{"num_hidden_layers": 12, "hidden_size": 512, "num_attention_heads": 12, "num_key_value_heads": 12, "head_dim": 64, "intermediate_size": 2048, "vocab_size": 16384, "hidden_act": "squared_relu", "norm": "rmsnorm", "norm_place": "pre", "norm_eps": 1e-06, "positions": "rope", "rope_theta": 404000.0, "rope_fraction": 1.0, "qk_norm": true, "attn_scale": 0.125, "bias": "none", "tie_word_embeddings": true, "parallel_block": false, "extras": ["normalized values", "capped logits"], "init": "normal", "init_std_qkv": 0.0188, "init_std_o": 0.0153, "init_std_up": 0.0188, "init_std_down": 0.0, "optimizer": "cautious_adamw", "learning_rate": 0.000942, "beta1": 0.95, "beta2": 0.99, "weight_decay": 0.27, "lr_head": 0.00916, "warmup_steps": 431, "schedule": "wsd", "decay_fraction": 0.663, "decay_shape": "linear", "final_lr_fraction": 0.0, "batch_tokens": 131072, "max_seq_len": 1024, "doc_mask": false, "train_tokens": 650500000, "max_steps": 4963, "dataset": "wikipedia_en"}
Each number is 500 + 25 x the weight over its row's rms, rounded and kept within 0 to 999. Layers, rows and columns count from 0. Numbers have three digits each. The size before them is the row's rms in percent of the matrix's.

# layer 8 MLP up, 2048x512, rms 0.0414, rows 1502-1608, columns 384-447
102:492513477506462533499470492458489463527502493445475542482475528489519476518453504510475421509515459516486502477525495538519517502505483476479508527557489487504531498514495536487479491475556489
103:503493491495477516439517472504477471479473537511544543517506463482495478508514534475487533488475490564493522492503501531511484510512517490503482484495516474521490513475525534520543524471498456
101:484476469430558497472528482497506506486504505508518522479462529487549482495502479485468468519491478492554488496522495531502501487515502530474481508521514498508492514496516490502512492488510504
096:494500502495505493498490510511510463518489555526524517500518506500489509475506562516497489484513511457460505469502482517522484524482492514495516496488491500509456510504498528515488504529482492
104:525507495499493521536501501479533485522534489518470483527485464475435513506464485476508518513512497515547482506477519517540537500468480466479512496498494491477500526493481505512485532532483515
099:500454520513508508527478443516505518513478500487484518542503478486474458527530518498510501510483461533515490490498506474530499476536516565449496527507505514493475492526489510506518505528491475
085:517483529486449458499522486463514467462484531483557568456485521502480523502490497488521530527509501507509534456486500504458483503488510490496510525475449531489496461491468509484523519506504499
099:500546526498477526465458523515494511513500468531480479475540505483445548534477516496525483503487491448506512464498531489480534541453507500469476530532473514460506509495493506488544500512483496
104:478485472522528498487447499504475505500537510508486506543496522465500538503515518498528466482542469530513497509476516487488522522501487478508492483473484476490509479492505505500519536496477499
100:458516513508467486542488561460503454497479514538480535512484505478466479526514506490529500500528482489515472525501429501548526514503494520506508512476509529475512474516487508471505479504490492
107:471519496470525497452510525474492497483558502489560494478517467491473477491528514453484474529546493502489517477489482535477542478481473483492519535491481504462501474528499496535511494462487485
093:519515492476471489477507520491480448487517503510540470525535513472509479526461524511496438515507481481471508506502515572500500508471463522503527481493433506526528500475494488525514543509523494
105:510492477516483473505460543478507470467483473471510505517531505481513493536510488457490498517553486526527526448498463476511465484496475532481477519545527512487502493510474490487484452488498501
100:487484507469529507434523494476506523509486497473489553479470491473501519549499538430494488519495512480518520446460503493534463488513504482482493479476483512483478519495488476460525489547476499
099:514490488449497501470500501494547535453498532514513542491540468491499489471500564469537505525476518522521490453511437495480480495499467510489485529539488489519516475481482475482492550508457496
102:530516505453492499506495470476501506494525480478503493467541469471497476516530512489505494467503509478496455505493501476490547473473515465492456509503520486518488528486494491524515468509516496
094:478502495469468508484441481523509470545513501484469529524519519489474469505514529496479481526499513481490493499489448467551503477451527495478499538528493532460472487505516521520516517542503497
097:554497459480501510498507459465510426519508497479484477509501519487516493527469536502513455509465537466479474471536473470543521503517523536455507511532478509509468483478520521547495527564518508
103:494507497505509504496475471476512467521519492526487498523507494483485466491514492488485463544535460513559526521499496476536510462505493501493497551526471520496521482523500498501505543491461482
106:511535567492484503493528484529483474454487481464443537519541478482437512479550553523468537496553526528486511504477532552483503493491470526524477491499482535530511452483517500509520526508481525
108:494508537475526507452532530481506500483512486511513508479526476473494475485499512444472520510491448437536503508516494504459522506539511536491448499496493479486509499479549491495501515506526461
103:492530489505510542494510433424460517499492498491487475478485505470500489526478494487462496488458483433494478529491482475478470531533534468493462496477454544485477498510473468489524466489505477
116:509491551485470505512511476456533488544525500500515492511521475474516508484472481477497504527515491457540494486507473472470510496525447512474499518547509549441523522519523473526521463538565422
105:511496518484511484512535450442534504492459518503506490454485493478476520517480510472461493510491481493499542488525491473471509479558490492488527523503500539486478474516463476496536482498530487
102:469500578533510517453522536469525484474531505468488491501521494492486514525556511473474511461504485487516513459518454505493539509501493511489481507470526507500487471482504502486519488521506497
100:477560499465501494516498477481536490505448493504476527533490525480499505500512522497499495501544512508486506491522509483527542519458488519508535508528477545486527510490501508476491477534515484
084:483517494485484536488538516482499487440501474523539480520488527499483509515539495478438499506511493531537513484480492516462472496481516483464527527480511480518489486521500479447526462515468458
093:476470455483490583499447561437522518496454541466458520512471528480513506513486528492488493549467534500516478469474509494476490479520503490471462503495492522456493515529493560460524504509496510
103:523516502462484500492531496504542486481470494491488514478524509477490504574499508490537483493518481488513509492497481495457520491474504495498531462476496504495487519510479536502519473491532488
125:494475540484527520536542509456482536488526525499518496526461489482468501498506502502503480554460434496478467501494509518494496469566497507484468472485498526501462533467507480485495513495502461
102:505511500521517545499493505503499479513515497507446478520539465491491495494471518496543491497465463494535507487505503510443474443506455516468513505520513545497480477541459530506544499480479497
087:520500503539525500503498496483537487501451507455483475488507526473512524496520487496516480520482539502487502477506479504428519477524484509487494460501527534490438510531435491516568523523543469
099:498498543508499504474489451490488530516524521520501476483474498485502485521482488447523463495509519506481469496509478478492511491482459555480513530489541534487500433480454501455555511513503492
094:475486506461493473511513485458509511483512508482520506513485451496525512504487496446479498516515500476523527465541480498501542526539491478503491510528499546487484540516513479499482485517479499
083:485521500492460510451561491520475504499505493509524484479508494497496494471514531467495530523496537500491481493543492512502540491511489483510456532495474495497511479505509509454508519516477506
097:501535473478512465515531452523505549517487486524532503521507488472476522501499510527495481470495517524473516491502480514489497474508488536487504477507513489517522508500473538472501502484500458
106:478546472518469502504531533497524508502497516496483490487518507467415496506527516479551497483514495542528479534489455472509482531527491515519483491538468484500457525485501484489516481560503510
106:547489506470495465476518514498502481474465506495465490498487496465501478517500492518451508539492522512518513473536494506493450505513479537495477538471449525551549492531492468489515476498479487
091:496510525436491559477449515504513510457490493448480493504451515488476516539539532488507487527519504482507477527515444544503486486491489493451482508547472506521468538473502492506494473533510478
103:463484496518473467513462536471522532518478496518467515503542514471486438529534505484485436471490543492482504476507498515505467485484489493496520546480526520530479447523531510433494527525462514
103:481506505496460478542480516459510522526490536513486497481528488470443528486500488487517456514545477520503495486497534504495482471529484510518513478490526506530484502507478507500496492511484505
111:455542464489483510501483502517530524478501499498492517485506475484470505520502528494529495556456502477503477512511479459519503534513502480443483536547484562478510487495469523510496479507492523
086:518516546526506515498466493510468484469497520494494507478490500519486528503511516512522526560495488499532497495504501507494460497503486522486512455539528469467523470480466524532527502524471503
099:469492507456533499455497544430512507495484552507506499470515476494522505512480509535499498513477503509485533495489487526542493518527452488487494536487469482497497523512464517466511519509535488
086:454496497496526493503522538497508499541503485481489529502534451499491521538477523464501506489507505483520535494501493469563520492436493492493452522491489507430496497546472509457488532504510542
095:477516520525481466483477498490480528523491483504492505470545491507469488501475504481473490514498510486465538489485497499499463489499466560460530491511550501507501535503516551484546544506501467
095:497542483439553520527481489456530481518522483510481486483502480473490479464505486534509521495517529489500489518508525461507499479520522523498480526508513508492517483483513494471538503491466473
102:485480488494481483453495488479512569481473475504505482530533473478485519515463521488508495529493530507526469513536473504532520467516461511493509492542486492489502543477518469504484518527539482
094:528479487475521474506471456505535480460488559512535525504507509475517491574498508524519546503537499547495535503485502516441525495525479480470539494543469470522501531481515513484520523492486497
104:479493496515485515494490498445472499506470507495424475527508512492469512538511538485527509511491510490536512452487448491513520494511479504469521464511484514530496505496469491521514528502504489
088:502495519472505495510542488495499502494459508486513504522524480490492469527468498498475506457508503499501494466512470514502506524497504530485500522496489491508454513526533500494487532492507496
099:482530520471530529499510535480543526459466506465478551481488511492483455529498530498506545482564514563488471503467489477535485492494502464466503499575509520491523485521545514511511530494473489
102:449506526463470465511517494485535446451414493513469487505494474492494465527463506504515486505456498490482474460496504504505514482486508543501494496499487479483515520497513539529498493520547484
103:480535504490561525508536480453516509488510457522516468467519521488520487478467527503523512489487458545507509502450435499466535420460477511498487520507501503481506483537479528567519516522532480
093:498545464488491496511479494485447525445463523492527490483474486501462491523510491493486410523553507532484544505487490568488528477507484475485507552479487500540544486511475504483545513533490494
099:465538513490522512451496495528516504523480506537497552528453496473489467506505527476467509529535516456514556473502495511498506532490487483495472494501434531507514482501508487517531507489491483
110:508545543475529476496519494522453517520502507464490490484532502486475449516496508504531517510491535513546477448513462496481528476517494539485454460480516522475517497508490481427518508493497443
087:468491510519561506477520528509510509532514505463455539517453499488487518509499501491486505513499481522465553519512482511518471499500510498514496485503519497451476472534528529487497494499520493
104:490521469493552516509479487460493528520500487485476477480481492494486524495508529498505524526521490507475476519491479499501505516534458523478515508510492503483447504534467496508506510483533476
101:410475512505532496501478497482524517514507515458499480539504569471503461494488495507528514512521484511504485501474493526491506529494471525504475505492478494493486502516536435448506522526486466
106:450505524468524494520482486502477482474488526524458502521499535486476510493492584465506441497544500496521509503490531498530527534488469532499512524530504514518485451519528550506509520509504519
101:489480491497492510481483466480517530481527542475508490511513494489492456520470490491545495528473486463544462502485480506542497486517504529474484505535510569448525443515480487503511472480495513
098:517528509526520526525536497460465470499476496478502548480523492463526456476472518505527469487473466539446524481465508487497503477517468491475475480437543481537498520497504479502532517498449478
106:485515507491502465551501480453525498474485513481513504478480520475513461476496503503532475522500504541526540504502501535517517499530490480465504520516520529506522478458511520492472498493471497
094:476482491467481523487546478486533531494486514508458475511457515487464496524485532471506523569509485501526530494495494484506557517537507511487498499483482512442472514551505471509499540517540488
098:461470486511541503493531510515542543496424520473510509498489475490517454476538499475541511528524534475559473467505520450494530466514488495498504520468513568493498513500492505536500439483510504
095:464509481472476503491502448498519469462500530502493506482486495492495474562490499485507541482512521471526512495456446512501509515479500509519452545501490492424505505532480514485528494482508499
095:533508475521518496491491479467460481494464539458515503515499507482461472528514528506523538513529496475436518469474513472482531443514523484495500465531509517502484487557488495514534428501477475
112:512521541493495498499472493546536498476506512463458489519515463476504463536518526465546478493482464526503486506492457555499480517437505446462479508534496556491494527499507465533489491542508508
096:521526545489463499499519521540524539535529510476482503500531463491484500534490515460502515490492455466563508478488489488484522479520489493512430525493496512519475526497495487481490502532507473
094:473474564498517510462536525473521505493461526496535499519509489469499520521495480493473494515542500486549559483463493559493492505539522474516476510466516496501443499502529493524504492499507513
098:504491510454533489488459513521527492476505514498509492526537507489474514531506512501504527458532501458490477507524490507507503494455469534459518516529492518469512580494502502485544510541496464
110:472507544489500459518462509484518462539497545500514486454505537479470530463475526482544510511479523483548476435499496480506541536537524484516477512545454525540483477513471529477497534487487492
094:496486534469465550546533474484516470486496475448534484456466511493499484477501500494537520529480519478515496487513507491524475514520519501513412528497498508500517469498499516475499552513491485
095:477508513478488432475486488518528465500508501479461484498514510497517522495494506508508474465523515470553525481470488510469473480537492502488499500562496518506467493506532510505484469471529456
114:508529507504534509527483536474468476512500510519489528497489511479530505511545493514466454517560454523492490482510488540483499527502482507484527517478501492477499509528527505475549509545487486
108:487496552480529553476509512506529528501519513478482496517477476489487487485480529469493468503497500487494555502455477549478532497510480513489459454484478550479487517510493460509476484479494501
107:500462484478477491473486489488515518459461529499462517566540460491470530501507511493526502522514499500488496477523496479457492498524478486493542507536504540505503482495507521556491523506504513
093:500504528481512528497486512516523513498500505476532497519492503480518477498511469441497491554479532463525521460487478505476498495497491509497507529520528499513514516537487474498488493530553497
117:486502553492472481465498516491474495532462489509474551495490512477474523546497540488520501490564494483485496495511491501501489498508490509511484465513452529484486545563452486457505462493531479
093:495523487489443487546460545515509489511436483512504507520519495487477497509516516475502459558529483439553527507491519560447528495505478468486529493533406478515458443519520520488517503518535497
100:520492485549509520470498469500513503473486494489510446521491501482513454539480497470469483480515498488478476482484492470504558513511494527476484513551488475465466522543489527470506463490502490
107:478504462484498479505466503505493519509519509497497499523516492451498485466560492494495513476499486521496527507506464504511509473479502573503544518474509502530511504525488445506531543522527483
107:505545497469448500523500506475495483469519511513464464499566507450486491512532515513484477477465488553474475495496506527459497487541504498502472473482514487525490531550537493510531531522464502
115:489514511456540479526453496501549502501477468495504492538475485462489460487482496498493512546573491476501514473493501455453526516497473493489520505479501519521464492511504510507505475518489500
107:492496547486482515537496538519501537512509525449536479571524480474485480511519522497549480509490495521469544526504507533474523521512443517482472484527486516488522543481501506527518526560525495
103:493537517476515493491488525490485550521508516491528467512480478488501471460553523484531532479495479490500491421496509496462558482485460530509479509496485522467538484525538478506492510512491469
103:516501533499485486467507516512462458527504498492505538515482441489476510517518528468479493488514475484488508506488506485499534496494530518482460528481517535549483451461492489498550499506462452
103:500512482525477524473494493493530516470438507482489498497456474481492471481521503482491452521529521489512510459478487483462532511483482529483478524485477519491471482497495504501519522507475512
098:471523493500487508493482482500516506510488449467508486513548504464498473454523490519494477510491500487511535536480465475495481498514495457468541454492500495532528480493510480514490520508507505
088:503515519482428486507558511504468505489494502531493502526478441514513502496533485482523522508471484522476496516524491506501506544491489471481499487538485476460496515560451487508491532515461492
102:511494491495462506471481528523447489514481470513510512520499512480500515503526507503510502481480465500490471486508497491509507433479498564487487499517484518534464528494502490494514515492544468
106:491484530486475489504490485507525500489485523448553513521472514482513533494516524512478500511574507507509509490487492525462505440513496474491547508522463521480504446504486490492522480481522507
100:471486551473489534475483488467510502479496450488506496523510480481502448518481508492477471528482485482476554472507454521530551480526466502488487531554534519502485476510498480538511509491542482
086:496526500513517537449548489443495476526513476485452476489507541489443490532450532489527481521514507506482521457483495506502520462502458481512467492487495522484514497505465501471481495477485472
086:481498527485484504473515528503506490503525533511497512491493504496481513509521504488487489476474464525521566449457476539519487502523506508490508495478506536502446449518511491511515567526505505
085:524482527536481555503510472500501463474486497462484503499465519490520533478499527504511524519486508506452548458473474520469502502528501484489493505516484482493488485524436504498496501507497494
092:497479459465477535472509457471463508474504508509506515544515436482494505524468497476520509480487488468473472505492532475543538476475467453485475501490502476474489446525519479503524509511523504
102:445508559524461513526511500493550457523484504494523491522528493485457545504523493479516517485509531512511507497488497517528463493439482472468451503507516499465485471489478514446510492524514505
092:480506526532498489494538471486542528428503529496462529494488515486504466516513504437488509493497503483520504488500499526482541542475455543495477475466509524481506487539519510516499464507541491
091:476454521508537483493506503468541531463538493494485468535518497493499509474536496488491492575519459518493507505547534498526481486499476524477527546485513493488478494476494471504525498497486490
097:476515486534529479491528494527514488507515469451473526507494468479492523519494529493531518574474546492495500467538483516486522460514500524484488519525487501495494487487473521465517492504462500
097:503498484528484476440480524500489503553526495514498475512505528469475458503491547498521488565495527484488466477520469466501484497475545538481462492490483522479455493508472466493483530506479503
099:524504520482497559525478536483566502530492519492460470515498508486490488487550563499454487484493481484485511481522513501509514474518498508481514534491505497511471484488509516517526465526549482
099:509531510477525466493491455490521508464463544507484490534484486470500475509440504500530507491510440449472517484509525540473544479487517460489506527471503516495509487480506526460490480503519501
108:494487529503501473476508429473511503495515491442532500464524501484488462491508508468481496495499486471568525446487446457512493469511462487499484487461468496500535500514479470482499531515478479
093:505494449471476559489529518504509507487490509486493513483492504488490504499519529477469472522516533469526531488449483528540480505490513519482502550534504525484515527549485532533509504495510501
# layer 8 MLP down (transposed), 2048x512, rms 0.0362, rows 1502-1608, columns 384-447
097:549492540485487516516490542515464479540485525491531493471475493483480481498500521527505488524480498474527528466534515535493479473512499506559521511522481526513503500517460545499488509508541504
099:481492519501530553530461473511501518552544496522493446530490513485522499490546521487487466542518491519506457530504510509448462493522488493489497500469458489524489490485495516492535487472485495
100:508501499521516511455492485524502516473490517468520473463511486463488480491498549511521518479530527460494481517470552476529507495517488545473471453508514518508551508525531470475494508490526477
100:524539489531507500487512491495464530472520482483498443518533523509462500489483448495489520519468516475465519506514469480508458524475428466467540500485523467530488515501467535501516508486476527
103:443481512525476509517491457496519531494481519493481475529479522508482488478512489532511459486493481520502512493504510443525513537547438514516533502554499462495511503461519483448521514485535465
101:465520492489486535515532496494522483526501483503473524470459492539506499469484509495506507501479515512532505561514502518539530496464471513469470449494526520512514480515518505531511486525532519
084:467546526527507491513559484488508449486507527498496494471483507570531504509494512487475483507464441495490447504505493488554508519509501487501525461477549488485535505544499478487473467529523521
104:466458517486528487499489471507492438510508484495515500465522499465483500522500514503500528465516475487503518522478533509520514517537506488510502492463510467511551498522515503517528481501513521
106:460487465479471475494492470516485532529515467471452460475528474456532484479503487502512534510444508475475497507507525520475542531498470483504527479536515535491502520510468491482498526480519528
102:525496523460485529538514483509519506494525547539516489471482510495494531481518496458494490519447494460482471516493526519531481468521510541509497502486492454505525484494532516447503494528502522
110:488499487516495475470481503550515490467525523501482476478505494456499506516526515493489500507500523488483463473502520480495497526496520524495510522479521490493471521490473480504478455525525518
094:477531497487512488514545494521517527461512539487476515521516482499475518469526540542497491511496516481494527509468457497473464516478514536499529489543538445529528464499533465581518506497508484
109:490465500494484495494509518498482499483525509501506484491493494475492488505526535502474507498508456443474500523481490471474458489508509476472503443473483498518526492540506542481509507520511529
100:563518495481498517471520518482520528506523492554514410491494491527512509503452494485500479490483471473502500525510517537489508515529470454503523530491521444537502495509459474519519485552524530
102:513556542551508483532485480514486484504476471481463511522487473448491462515516507478484503479504447511538511541518479453501471483492518515524529470536491469490493511523506511473490519499527499
101:494547499520482512486513473519499519487491511497486507485542484469520510521532502495500494497498506501534499508513484544520496517488524505521510512516493475498466541569484478488526494518527517
089:497473471497569485496480444473490483475499466515527513492528530593503513484444516504493498474510548526453519523492452517509485532502517488517544511536483486480490524507482500520481527472496503
097:509469492480466473498499472486517483506501488514543525507480520489482501533499533537495457484512477531460548515513489490531466530519505485474521502486496498450500484518504498499535513489495473
107:474478495462526506534521508505487483528509527459505524525516527454536484500488493489509464484563506538492502505475484455491555495525500538515520496529485567524509534518522513494522483523479492
105:518513485477530514531489508452467448486464487488476523531527533503480506509534494482490495499551508502523532510506503519520480522490520474522487481503515547515505495489479539518476507495487502
111:490488461477521474491524426488498523490532430506494510526481484458563454480527543523480556499502488493503540483514456476530500514537494481488530499489504553523500482482501496480506474508477504
108:497481496519496512480493485510503510502512474520494484497551481475490527515485465471518516497509482491494507514441483533489524525508505487501472461498529521476536551471507486495490477507521455
117:500500491499510504501536521495541479494519466493527481506538535508561482524524541464528528491480548548488513514488512519519516528498494533521494466484488510464530527492504507499528515513524512
109:474544490494537481520484452512478521522525516493498484527552461396513521480478538499506450528521501479490503499471480503491532522496557491526519538477467537535546508526479483536481457487477499
101:498497502505489507463490512468519491514503515439504518513489485503577474491457493512490488524486478485540504527485541501503499527548485470498474548507542454533535545476500528477493431477502506
099:537485510486453513541528537493531485510483512487533497503490523464537509487484551515480492505544515469453487525526515486494514473504475499470512511498471532478502511478475508488455528501513489
076:519491526498537465491463511489477534520507496471495508501493497506454522486502567535553510461483505466495464491496464485491553466501481558510505479533498463477497519501477543538485515484538515
089:525543540510487490535482484524484532530515510522538481512525522611501494561538456467507465474489515503462504524476483485494523494444498518530456514511479490527477473485503445507541541478520485
103:522501451462515518490499516506496475499492513503500509473486485533533546476486503520519458510503502483531522491512494506520506528510522489482474463533531459492513478528555504520484491536535506
123:508502519501469476469555522459435524541493524515515472540451509466552488513530487502457441473468455492489464489524508495513505472526557523516468496483494461494484514472499467503504515492513485
101:466497519510485499544478482510513497511547489465513506501527506543474461511529491501484467495448517463464471478553502489477493500513497511491477498514485552495502508526499527508505500511522521
090:494519471493525499459450516515488494508482510430520534496482522422491507504526499502457512474526524501490521524501493509486499520534510518469513502510509493503512507452510507490497509483457480
096:477510487470504523496511512448559548534449525556498531465454481528488499527541520532464474528530495522490476498498500543454498511514495492524501547512520515515495514563555479570480545535524462
093:482487479517509489520513511522484472494497522547497497521467521543456507482528498526497507512503495496522442546515488461500540511514551502511518449475491499476467495468521494532519482521505539
079:499525524483535515508453525458558504515503501473483498499517470589488472566464493533516529498459485497480456485482470482480509529485474545509522517533511508446448553500492472500523494475522491
102:508438468528450487535499498506499511527486516506520488533509513501474548461507528485490528453555510516476506510490529492515500509552538494476520450510508551525554475481546517484480455476502523
108:521496508498487515488542519532491506514518489549510459516506563485494489455474501466478562470464471522512469494458505502478457501535525493501480540499469495543523500518509478504437480471492492
105:486515519492465515502511506503477504527521506497498516514533495444493465501508508477494497544465495514513478510517477512471502507549477490527529511517500489488489461529514502469483477449484513
095:442507521500477511511513503512485519521492492543497517472490535449510525491468473481484518486465489507521472497513532519476444531488477513497508542531485488496498499499473502462522466503462497
105:473500458521511466481465504461536472476493524488545474508489508492551464516488494495513462516500447443500498543524535503484481508488506462511562503513513523486487518500513532540529416531470460
104:475526477486527490532501492516457479521468506475514529502442500464479523472498530559507496522525494505513508528496474509507471477487487471507459465523501485523505476525538520451488449551489501
112:485464494521501468516443495495528484535535479524499520489523504507510483495475458508517525510498506519506510484502493510517503541504495470504464485501530502486531488544466528524486435506476457
073:481506451472495506493513507477549506534493473489529497505497512531550465484504475484492460492500479490479497507527516495519530514487510485492472572482508552543497511499518469467463530480509448
097:567494494482523481506478501534506516519498491507486514503487461492475486508473521581478513509548526481531460470520445466489495523496523470512516487451512421520481500528505493448522520467496478
086:478490471490501467510508521504494524488440492538500487493482497562499492509506549514509546515489526498459489509504498506557489523537468487499526466472479517540516502488497473477515430541532489
096:494469505485521491484452500512525526505499458458516526493520496544530500518522492480498506514481486492540465500525525511485521445489521525511455503549487516480497468492496467510522527529477509
098:509542492492507476548510537533508464517498498523521524515511490485511495535473511494462531489469473553478505443501489531477494558486526501487528508504502504469492504514438474488475515476475482
108:504486508503491454505527534475476510489491495487411528491511476468506510478457501457480485492480541510503495519577492506528476478471515471522480443478479509496529467483501531498502506506492506
091:553493485481505476509552500477536487541507440483478503553480492458505468471487467483496435488448501550474512468507523538507515493494484513504466513513553493500465515480473510545484439559480493
098:507510493486478445529505529474476443555520484506519521503472489579504504504470513469483489493476504506447481511518487457512526499511495511551489549514497500455502503479494476550475496486525492
094:488468479486472491503515495501530512524498507517531481480531515510500440496464486509449512485483490489506506508520487483518461476545515513447482512499533511484473492485535493496498483507505503
096:528486495506440532515542500504542513487471507541488490495454503608510496541456506521506527485489502514514499483488495508513507542517509484497495497523506531510470502502457504530541491459466494
095:471540525512521518502522476480517533471504475555515490508539522496515542507518476441498499497510491500493496520535466481478481470432477488503546503477513543490517488510502470523486486509476486
106:414486521465481464454516460543496486509525492495494476508485503430528482466459571476524521483483516550494504489505471508495480510515469476509452525516490479490481511478492497485480488490485524
093:462500552561505510500513483485535503475474428483466482526472497508499460522488481494490530497501489481547478460468471502472533510525513494495498470506498501459472484464493505525468466464475486
101:495503497494498521537525503497484498473492526489521487479484489444510468492536532513446492520495511554450539569487499503481462476525533489497492516520512476504505511462459496445462498528507509
106:502508524518516483497535496484514557532494475483470478486485532483500535485469519542500533488503497499495528496518495492499525507530462510480559464510482505515516521495480561491514517470504513
083:500499485474462504531521466473480492503521475486536498501506491485513469486511472518521527509514558510509508516522505518534509463508494505493487549501478511494505513479479486441560504538522515
102:484527484478472499467519485478500497486511534502502490500484512537523498525504507495512498489472511465482471529506460487509532470513458496508505523546516496454494513503539483514497497496523521
101:496471514509504508567509529469487531533439491478506484498511542503512519460519466521503505449523485524488498469439479503512511546528538464445458449506523471480488504541534505475495493483505513
105:469483488554484493507451494527500431439548470490538526497524513514510502492469490488491505453477482497510505504500526507488548451512509515526480510477522501516517533539519501475455506500513468
100:469500495488516487493468501509444438499512508508490499475553490488511481450502471568465507504510503534478483526478472495482499495521466515512488504479499485510470557511462478510524519511482492
100:439490444508506488451520516480487517500475507499523485480510468459532481513477483486505484504522492495504506472511478471458486501491478497537493524535441504504518496518467490527528499446459536
106:507477506520513510508521510491488475500464483535508483480490486458496502453503519512485451473500527521482504514517515509504494492557487431492492533501504510532528490486473496479455489511529479
095:468504498481462514519537482504522501474522484519463548503492491580550462420486489472522523502496527472450507527500492458485488523490466491533518507544474469505517505497518489504551492525511494
101:457500527481514479477468522538520484516476474510461487505467500451471506512490506545521545570510510471509478501504521481506529566474473501485524459496469545516522477510464527506509522446573522
087:516506501457497467511511511523552526481499519526517490497486544531488535480482515519511528492485501478521491513530504497475508481495499512523503483523487489489498523469508465485557537550493468
097:477525524480478512465526437511488527453455467469469478501509473504464489519516485494468518455508495490493554492551468484478488534497507498503522515488485441488527476489517513479518537459495508
112:502491490511488486473490455485524524461479534485490494511512526461485522488454457465458514540516485465437440449512512487516516491535468496423505462475480500534547503462442485471469491519462486
103:505518509502503522506539495485474496557492516503474529501524491531508468546527480516477483445481527498501507485516509452513497492519531458502483469471495491496496517471543487510516516509490508
098:501548495449509499496490491459479474530563440451506516510493529545498494476483526465524476496485469484520525486476462508529506528543462456498458571524476504503502489469531513479488523498501511
098:532522476475482521522487475485524506501507504497478501503505512509497492467538486501488478490477517527514489542460506546507500541534550546456495478563489514491488484533521517490513465573502540
115:471497475540479525478498533470489459532460488490477494474515527482517495491461523517534529490499477513508465484502518529505547494513519518514534524497513527506489461493514502471469504537506515
096:468481492471489480500469496514526533503494511555507529502509478552502500517505468473499511515506493474467472522499490522500520480467483496485489509510501496514496481489497474523524492467489553
094:506524466549514503523505499481519538492495496485513525477507515518481501513456476516480532547495481516527465504498538523547471499535504515510516544484455465486528486501468539488507527530467518
114:507473527487539477508499508567489509455530458524493478504553535488513501457464409496525515494503490511517513527499498491524510482505515483544507473522512492482494495468509489476500503540521486
109:509454496475519454477491480498433547524545529536491532515510511501473505483506450509531429514467492515492468477486493490499520513477535478466514488512526492521511518556457495487526464554501513
103:452463512511459492507499556500508455481480467493476514540466465509473546483531477475484503513534515504482506497524440505471480521484503506515564476493505472467473458497504521499511486456506488
095:545503493542505557500531468564469482509483516483518490474521507501517492486512505507474502511497519511475495460502507503495502521514512452477461458479457504459486508525532527523475474468473507
111:504491483498479476481511554500497507488475513503492524455497512509527514479492485530525495495509491523466464529473461490487526480508500529526489497568469513514504484500522534481495540488503507
095:487475510492500516472509477495469508490495540473517512501510458493541479523491533508485511487481497499502430463495492468562479503541485530495474510482613514517565534462476509478473504517472478
099:521495482463536466533534497498528522488545498534480540454465530500520484458470563475482446468484526507537471519450466537506500514497508490524475490519511510485507536510458494510488522523506495
103:509533526541536498483530493478500516560515503517510540467497532491505495521442503484465546493527481464511519511499496478519507489462482516513508501487484506531508501446520517502523480488499546
106:491492519519507501535467461512497536470499513449461517515505468499506476521522508483502491511528464485468517489520494512493536520507533546504536526504511477468495495497476550551480510525501549
116:486444466478458532546502558469493492505512478512455493492482541515503508520497486465496512503503482508492517505536493486483510487527518483517511521472501484504533537531520522525506493527499495
104:551490463525514515490464479560452517528512508537528475478514483493483511534492537477492504531499454521528521538508494502490508514473499505522495490469501487515524512504458496478492475486522526
103:514462505427482504468545515499510484494486490499536477497518538491516438495462493442486498526499507516509505496492478495509513452527508462496506445528472468496511525482480465494518464494433537
103:490500488481459499480489501517552482511508525443487502453478467529490494510474492491494527473487527516497484532502530484495511489493515488493482502475517516445528492545519479497542487533529534
104:454486481438506496514526518547527526453498484499469495506479530479523483518533512491518540539513508544535500516495486504528541472523461472536475463485514481520478502497531489506526498486516478
103:508503505486567467476499491532493513538506427497509497488500493498481489497509523513493517498537492430544501494528509555540533504471505478514527505506528484467514485457504491510484513505471560
083:493488506506533500484501543468505513535507544506498508508514508521529475500454585506550439476491541494517511522527548514454516489493465495475496485516543554489506496495485476505522503489506529
102:485525513481506494492484484456504525510517488506489490495539508528510516498531524505468521532471481456521510494494529492461497528541476501472494503465477561451480475473514527483505457481496546
104:459483474493493493539507475526481472541492476551554519484514536464532488514483525549464468503498519519485483492545537524516517457495495478494523513477471495510502516489456500518546484526532542
098:477484503524465459509503504565480498474500487515542470462464521477484518473508509495512510585513454529513517470501530525518507477494515447514516467490489465509489511508444479524501535493502490
088:501500449483503457526487537440485550518476486479530511481492476511530495491442496531451529508488473547509492489492500507538511486531494505487532521487469463490534498480467493506526443498457500
084:472503483515537509505505474549528459465508485516514517486522471504487473530512474555464484473504488510482473453530522472469480522516480531507483515497445494489541548508507495476474503515483472
083:470521442473497452488500482460535508499513465493470518502542495542492490528472451482522448475479531529514482502564483492501517516466484503471496517496500497491450526453556458546507485481499494
092:480541518477500461463508484498513480506502505500490507512496549458526479498453488510485475445506471496497512528501477514493492517516504484454528468458522503512553500504476534507497469506519476
105:525481509507571511454508480451510556547509493496495491517493523492512472548454549492506470519517494497504525493547502497495492478497509479522543503453486527492506575505475516436505539509538494
092:488470493470510459478517522470494509484538471478515491507483457515529484513492499496516425465517513488519497545488520502491500502469492480530492467544503492497517479485503490549494452490479500
091:496535502487536474509533526518492493531478519502499484472513519515505526556554475529505521483456514517494518493478455511517542531532463484500508489479521455516496494528492482446519479508520489
095:537497491490493488539519501505500479513534507474506538482497491565516456499513508516521474478515461512491462491502486475497466498513528521498530474522527488507476482493491544530504478503497511
093:508489504509499510500492511479515510463503470501471505499513497573476536449518516477512473532470498479455508516477475525492464514502541560478529464482468472506499495511490469490527501482495496
103:476498464456496497532489537480532552491515505526488545500522502472510550544496506488499513478483500529488467558508513484512505523509513510515464464539485534492483483557479459531502550483551498
098:494513508511466505578494517533470533497501515487507507487499539514536507499507486531469492477503491494497511499518442484511514541507492475497482465485516466497476501509516482530537535490526540
104:515444468548500494490476507520553488505522522455505538511482502493506486483521475469510503480511485514471483515498491541515527521503518504496457468537498494456465556491487482523499527499492488
092:487501516518461476459495479481503508492520539523477488475505515528519485561504458552539498505516495545495495487498509491480483477465517478483503502485547481465515531517476431508516520494511529